Part of a small language model's weights.
Size: 9 layers, width 192, MLP 768 ReLU.
Each number is 200 + 20 x the weight over its row's rms, rounded and kept within 0 to 999. Layers, rows and columns count from 0. The size before them is the row's rms in percent of the matrix's.

# layer 6 attention output, 192x128, rms 0.0876, rows 0-50, columns 64-127
086,200,170,205,212,177,214,220,211,204,203,191,213,182,206,195,251,222,220,220,213,205,176,221,207,230,198,209,217,192,221,204,174,211,190,222,196,166,187,193,200,195,184,241,159,219,178,220,228,198,182,212,235,168,175,191,230,191,192,170,195,205,205,214,178
085,155,210,208,215,214,214,160,200,167,189,221,214,221,164,224,183,190,204,220,167,191,205,185,189,180,209,200,209,214,204,191,186,213,177,200,195,232,187,218,210,207,191,191,223,209,186,202,194,220,224,202,179,199,205,196,179,202,194,213,211,164,209,170,233
101,183,193,205,208,203,205,187,198,199,194,194,207,200,182,191,199,174,208,189,204,230,198,203,204,216,185,192,209,201,188,186,207,199,204,189,202,191,195,202,206,204,228,223,177,196,204,203,239,186,175,194,214,183,193,207,207,214,226,199,186,200,153,171,192
093,197,207,201,183,191,191,214,227,176,194,175,208,207,188,215,216,189,227,209,191,165,221,234,196,223,206,208,212,195,227,201,205,194,178,173,208,181,207,189,158,175,228,183,186,193,196,218,221,192,176,187,196,222,168,211,216,182,192,193,193,172,156,188,204
116,231,192,213,199,203,221,200,206,210,187,188,198,197,190,210,220,181,202,163,223,184,213,190,181,198,197,186,207,193,197,211,199,203,186,194,184,202,199,211,195,194,213,214,209,191,211,228,196,187,200,223,187,204,183,203,206,207,183,185,186,192,196,179,192
104,197,214,206,179,205,187,207,174,196,201,192,213,172,193,208,214,193,190,195,212,210,204,183,217,205,196,206,211,199,201,184,211,184,190,182,205,230,197,181,189,197,202,194,212,196,200,202,205,187,208,206,189,193,196,188,185,193,162,200,215,198,191,193,215
098,215,177,179,206,183,203,205,211,195,215,190,191,198,200,204,201,199,214,189,201,175,176,202,209,188,211,189,179,185,208,217,198,181,216,201,202,202,220,199,206,203,177,205,200,191,195,202,205,216,198,193,220,197,218,205,212,207,195,181,189,200,218,214,168
102,207,190,203,195,221,198,199,207,189,214,202,205,195,210,218,199,213,209,200,182,184,198,191,213,196,173,196,211,193,224,195,195,198,187,181,184,201,189,230,229,185,195,202,227,176,222,200,156,185,197,195,216,210,226,196,212,195,182,203,206,205,233,194,194
086,221,191,184,195,228,215,207,201,201,207,215,207,209,196,193,189,183,208,188,184,206,221,179,205,238,188,197,224,208,221,184,204,224,189,186,197,205,201,184,217,220,212,171,211,192,214,205,204,217,194,189,197,218,199,207,197,195,183,207,218,200,199,202,212
095,183,202,175,206,203,199,198,207,212,192,220,194,200,210,210,212,208,201,223,205,196,202,207,232,175,221,206,196,210,213,190,178,205,226,172,179,193,230,199,212,203,206,203,186,179,203,205,215,207,227,179,200,189,177,195,177,184,203,204,183,188,169,198,206
087,183,194,215,206,174,191,193,214,179,213,171,208,195,196,232,219,209,226,208,176,196,219,231,204,192,194,235,195,167,205,199,203,208,189,201,171,235,204,221,213,212,188,216,211,209,207,175,190,206,201,199,215,205,218,202,189,226,198,189,208,198,229,208,169
076,233,217,195,182,191,178,203,204,183,177,196,199,197,188,176,195,172,197,210,207,168,200,203,151,217,207,167,199,217,216,211,203,205,195,207,205,196,195,200,201,197,185,209,180,188,198,175,180,206,220,203,217,193,201,209,177,182,216,216,180,216,229,195,197
092,177,209,193,207,154,205,218,206,171,189,214,229,171,178,200,213,197,242,213,190,191,196,218,193,215,200,209,191,210,211,227,198,189,187,215,183,201,183,205,177,186,208,200,199,201,194,223,208,188,220,219,194,192,198,200,192,196,162,193,199,172,211,190,209
102,180,205,211,188,215,183,188,187,208,199,226,186,213,207,209,210,218,193,205,221,220,225,188,261,156,215,210,183,196,212,175,221,199,178,180,195,217,204,192,202,212,208,157,198,210,190,199,205,200,216,204,174,214,165,217,198,222,193,199,189,185,177,186,205
114,209,202,200,227,191,199,178,201,212,192,200,190,199,198,216,183,189,199,201,169,201,221,220,206,214,197,195,206,193,196,167,210,175,241,181,219,193,220,183,207,185,201,191,221,204,202,181,204,196,187,217,189,181,220,197,196,195,204,239,210,232,187,217,181
102,197,169,189,204,187,201,216,210,193,214,195,165,216,218,206,190,184,198,187,206,203,193,191,204,200,204,208,202,203,198,226,184,232,183,205,224,196,197,197,200,230,214,187,177,219,202,188,209,228,196,168,210,206,185,178,207,198,214,206,232,187,200,189,228
096,188,215,216,225,195,208,203,211,207,193,208,187,191,212,193,203,256,202,189,215,204,179,221,223,213,193,205,189,221,213,178,197,185,192,204,205,210,205,201,200,196,196,191,192,197,202,210,193,170,195,200,218,211,193,214,170,188,196,209,225,215,190,216,185
097,206,194,208,191,187,190,202,200,196,193,213,177,219,211,182,215,217,216,220,210,199,192,200,219,178,227,189,220,198,196,206,227,180,208,199,231,170,183,194,181,195,180,215,185,226,184,210,232,175,208,224,214,168,173,202,212,212,210,202,197,214,182,197,205
103,190,179,195,196,193,204,219,210,196,191,191,220,185,207,196,207,218,219,207,196,226,197,186,198,241,203,195,211,189,192,209,207,201,226,174,198,206,207,200,206,188,201,190,222,185,190,189,204,186,223,189,205,206,221,215,204,190,186,209,214,208,212,210,214
091,201,190,226,199,177,204,196,200,213,185,182,215,157,207,213,221,226,188,208,214,193,210,208,188,199,199,208,195,185,226,206,184,236,195,218,216,198,202,212,193,200,194,203,192,192,214,220,221,190,219,191,216,184,201,207,225,188,211,210,202,181,198,190,205
102,196,192,179,220,207,215,204,168,222,215,190,201,225,185,209,202,177,194,203,239,246,186,195,224,192,223,189,210,177,153,188,213,223,177,230,199,213,166,164,212,211,201,197,181,217,200,203,224,181,210,198,205,203,181,191,210,200,196,196,204,203,210,188,200
093,177,202,217,190,218,205,218,204,202,190,196,189,219,197,193,196,216,181,198,238,218,232,202,220,182,191,209,173,166,193,172,204,223,189,206,193,200,199,193,178,205,205,193,209,198,200,190,191,186,189,202,196,203,199,181,201,211,197,176,192,192,191,176,199
124,217,199,204,207,191,209,190,209,210,198,192,194,184,194,211,183,201,219,182,171,211,228,220,200,231,203,188,179,194,223,197,207,201,179,186,199,208,198,218,226,202,220,208,227,186,232,203,214,200,168,216,186,193,214,159,240,245,217,186,196,192,193,185,194
087,193,190,214,194,205,176,190,159,208,201,189,196,198,225,199,199,189,188,216,198,214,204,229,239,192,187,206,225,173,199,151,226,217,193,200,218,180,183,184,214,211,197,223,200,188,192,223,184,179,194,199,202,178,221,195,202,179,207,217,193,224,195,179,186
118,188,188,202,209,206,236,206,202,191,209,198,207,236,170,178,184,186,228,223,183,167,175,214,209,189,204,224,214,193,190,197,196,202,193,194,198,196,191,204,176,186,209,182,206,197,193,197,189,192,179,184,178,226,212,199,176,188,192,207,215,190,191,194,223
082,222,205,199,211,187,176,207,221,190,170,233,188,196,228,189,204,222,177,218,192,214,219,214,185,205,223,223,213,222,233,201,190,218,221,224,229,184,199,205,189,195,210,193,159,197,160,233,216,211,189,193,185,204,163,213,195,162,218,230,178,187,167,189,209
109,195,228,202,215,221,216,188,220,207,214,233,200,212,168,208,201,208,185,186,187,174,198,206,194,204,188,178,181,215,194,177,206,188,198,213,217,190,211,223,197,198,198,214,198,193,203,194,198,225,207,204,194,197,217,180,193,180,209,211,204,213,202,204,212
092,200,185,179,223,166,204,174,214,196,197,211,198,231,178,220,195,202,186,217,173,213,183,213,191,186,178,225,178,195,179,212,174,210,214,222,169,193,201,199,198,201,187,219,169,242,173,194,185,226,203,222,221,191,185,190,207,204,200,178,218,166,210,256,200
109,219,192,205,193,199,180,184,197,184,197,192,201,175,216,210,173,194,176,222,181,179,211,204,194,183,180,218,209,212,211,200,195,223,240,217,203,176,190,204,194,210,197,212,187,194,196,208,202,220,190,211,205,184,191,205,205,191,199,217,199,203,189,204,184
113,185,182,192,192,204,209,184,186,188,209,200,215,207,209,195,167,193,202,223,184,201,209,209,221,176,189,218,223,188,197,197,207,189,196,190,205,172,201,202,192,182,187,197,205,200,225,220,201,187,203,200,212,195,200,199,198,207,176,192,196,199,205,214,207
106,197,205,196,207,197,224,200,206,167,201,217,222,206,180,203,201,202,217,203,177,173,208,199,181,216,200,218,205,210,197,221,187,217,213,199,184,191,210,214,214,196,177,196,197,195,204,213,198,208,195,198,195,209,202,221,201,208,195,213,204,188,204,198,187
094,205,165,220,182,202,210,198,192,218,188,155,173,210,206,174,206,180,209,207,203,180,199,193,202,178,216,213,223,176,199,222,179,194,172,196,169,223,189,221,196,229,181,217,193,201,203,209,174,205,196,178,228,232,197,207,174,209,199,183,222,187,245,163,193
097,204,187,194,192,203,197,218,201,227,193,213,176,206,205,206,186,189,193,188,230,208,186,213,226,182,207,186,180,193,184,181,221,189,179,192,185,216,195,214,224,221,208,201,198,207,204,214,181,215,187,194,198,213,203,192,191,192,212,217,195,196,212,191,214
098,198,211,178,193,207,211,196,154,206,176,199,203,193,183,221,189,192,166,201,197,240,187,163,187,225,212,164,200,207,145,204,219,219,190,196,205,176,188,199,205,167,210,191,191,180,193,205,169,193,195,192,195,206,194,198,202,203,199,182,186,200,200,206,207
076,192,203,196,204,203,214,205,210,191,217,207,219,213,179,196,205,203,217,210,203,198,177,204,202,203,194,204,180,194,205,223,198,200,211,163,210,182,227,212,202,166,225,196,186,196,183,220,189,218,209,186,216,185,193,222,213,181,207,192,186,186,176,189,194
095,222,212,206,214,210,177,186,211,204,211,226,168,213,217,197,198,201,176,192,199,175,205,205,202,178,205,205,182,197,206,192,194,208,195,199,216,171,204,209,203,214,175,225,211,207,182,219,227,197,196,236,198,164,199,174,234,215,204,224,172,189,197,208,190
102,195,220,209,215,204,189,191,212,224,206,198,203,165,191,221,218,192,182,215,224,204,185,203,197,208,210,191,185,215,200,172,168,210,209,211,219,208,181,195,194,216,222,196,218,204,200,206,209,196,185,189,165,211,223,180,222,190,207,212,168,193,213,154,210
104,194,210,194,200,205,201,191,206,183,195,189,208,177,209,185,185,186,195,196,189,179,185,185,182,208,192,180,223,231,194,236,183,200,207,210,204,196,195,223,173,214,205,212,198,198,199,200,230,188,188,210,200,179,205,195,205,225,223,183,178,193,188,149,204
116,196,207,237,221,198,187,170,225,233,177,184,160,203,203,227,200,212,179,175,195,208,222,215,200,221,204,215,197,171,171,196,201,214,193,204,202,203,194,179,189,205,231,220,198,212,205,191,247,203,189,208,199,186,191,196,228,220,227,202,204,208,182,199,195
132,214,209,206,197,173,172,209,213,221,173,185,170,170,218,197,222,204,211,185,211,188,206,201,188,233,227,179,185,197,206,220,203,179,235,194,189,207,208,186,213,194,220,201,220,198,211,192,192,207,205,213,186,187,224,194,197,218,198,214,185,214,209,210,182
105,178,204,211,186,173,167,206,175,174,179,200,205,197,206,199,212,218,211,185,209,193,186,209,241,198,202,205,199,188,225,212,213,192,212,187,186,219,176,186,218,206,208,185,226,185,226,180,198,188,210,198,201,197,217,191,205,214,194,207,201,224,209,208,199
095,208,222,201,181,204,187,222,207,210,229,208,192,203,235,203,218,198,189,200,228,193,192,216,225,171,215,173,195,179,192,196,232,198,180,189,193,226,203,193,212,230,198,202,204,191,204,180,189,199,207,185,213,212,205,194,234,193,209,197,194,202,220,203,202
090,211,199,186,208,179,168,201,236,202,181,210,192,209,210,189,213,197,204,185,208,186,202,225,186,207,210,182,187,199,205,223,195,166,194,175,196,213,193,168,196,206,216,185,217,202,196,193,205,200,198,179,185,240,227,190,200,197,199,186,192,190,214,201,190
105,211,234,193,204,220,197,193,187,219,188,220,225,185,196,187,202,195,185,187,201,205,198,187,159,208,204,183,223,215,182,193,198,187,218,204,171,207,191,172,198,196,211,226,199,211,199,202,210,192,217,204,214,211,204,195,173,192,196,182,212,188,201,196,194
085,234,190,173,205,188,185,203,196,212,190,193,187,193,220,208,207,199,177,177,219,176,213,186,182,212,210,198,194,199,204,228,190,197,225,209,230,183,193,187,188,198,202,213,211,203,190,186,225,186,231,200,196,180,203,200,209,227,210,202,186,216,193,208,198
109,204,212,195,197,219,211,218,201,180,230,211,217,194,199,172,175,186,231,231,170,200,206,231,211,189,230,237,206,223,197,199,211,200,197,212,198,179,183,189,173,197,199,172,205,215,213,213,190,197,188,195,199,214,191,200,184,212,185,180,203,207,188,208,215
087,202,230,196,178,200,181,195,180,199,209,190,165,198,213,192,170,215,185,197,208,190,215,213,198,200,191,193,191,201,198,192,224,217,174,202,223,213,188,203,207,217,212,214,191,212,186,180,182,217,204,216,203,194,197,180,198,207,225,199,179,204,203,173,210
095,203,212,203,206,187,197,204,202,191,219,191,201,197,203,214,200,202,185,186,210,193,203,196,192,203,186,207,188,187,219,179,189,215,220,224,180,199,193,195,224,182,184,231,160,220,203,221,177,206,199,207,220,194,168,235,185,173,206,214,214,196,212,202,183
091,196,198,197,176,188,177,180,211,190,219,229,170,216,213,194,204,209,194,214,188,194,190,248,221,185,187,188,206,198,216,192,210,204,188,194,199,219,166,173,207,213,210,211,209,224,211,207,198,170,208,180,190,242,198,203,171,209,227,194,196,220,180,181,196
097,249,202,180,215,204,192,210,239,180,208,183,210,199,186,189,188,193,221,213,210,158,196,195,170,222,197,201,192,200,188,240,217,207,202,199,208,219,218,196,207,182,214,194,210,213,204,228,222,214,210,220,187,208,202,210,213,214,223,224,188,205,164,201,181
104,221,201,181,221,182,208,176,204,179,198,223,184,230,184,192,203,193,197,226,180,204,210,205,169,201,216,196,220,201,189,208,186,212,187,179,204,218,197,201,200,210,210,197,214,204,207,175,182,208,190,207,174,201,197,179,199,220,218,189,193,195,187,193,205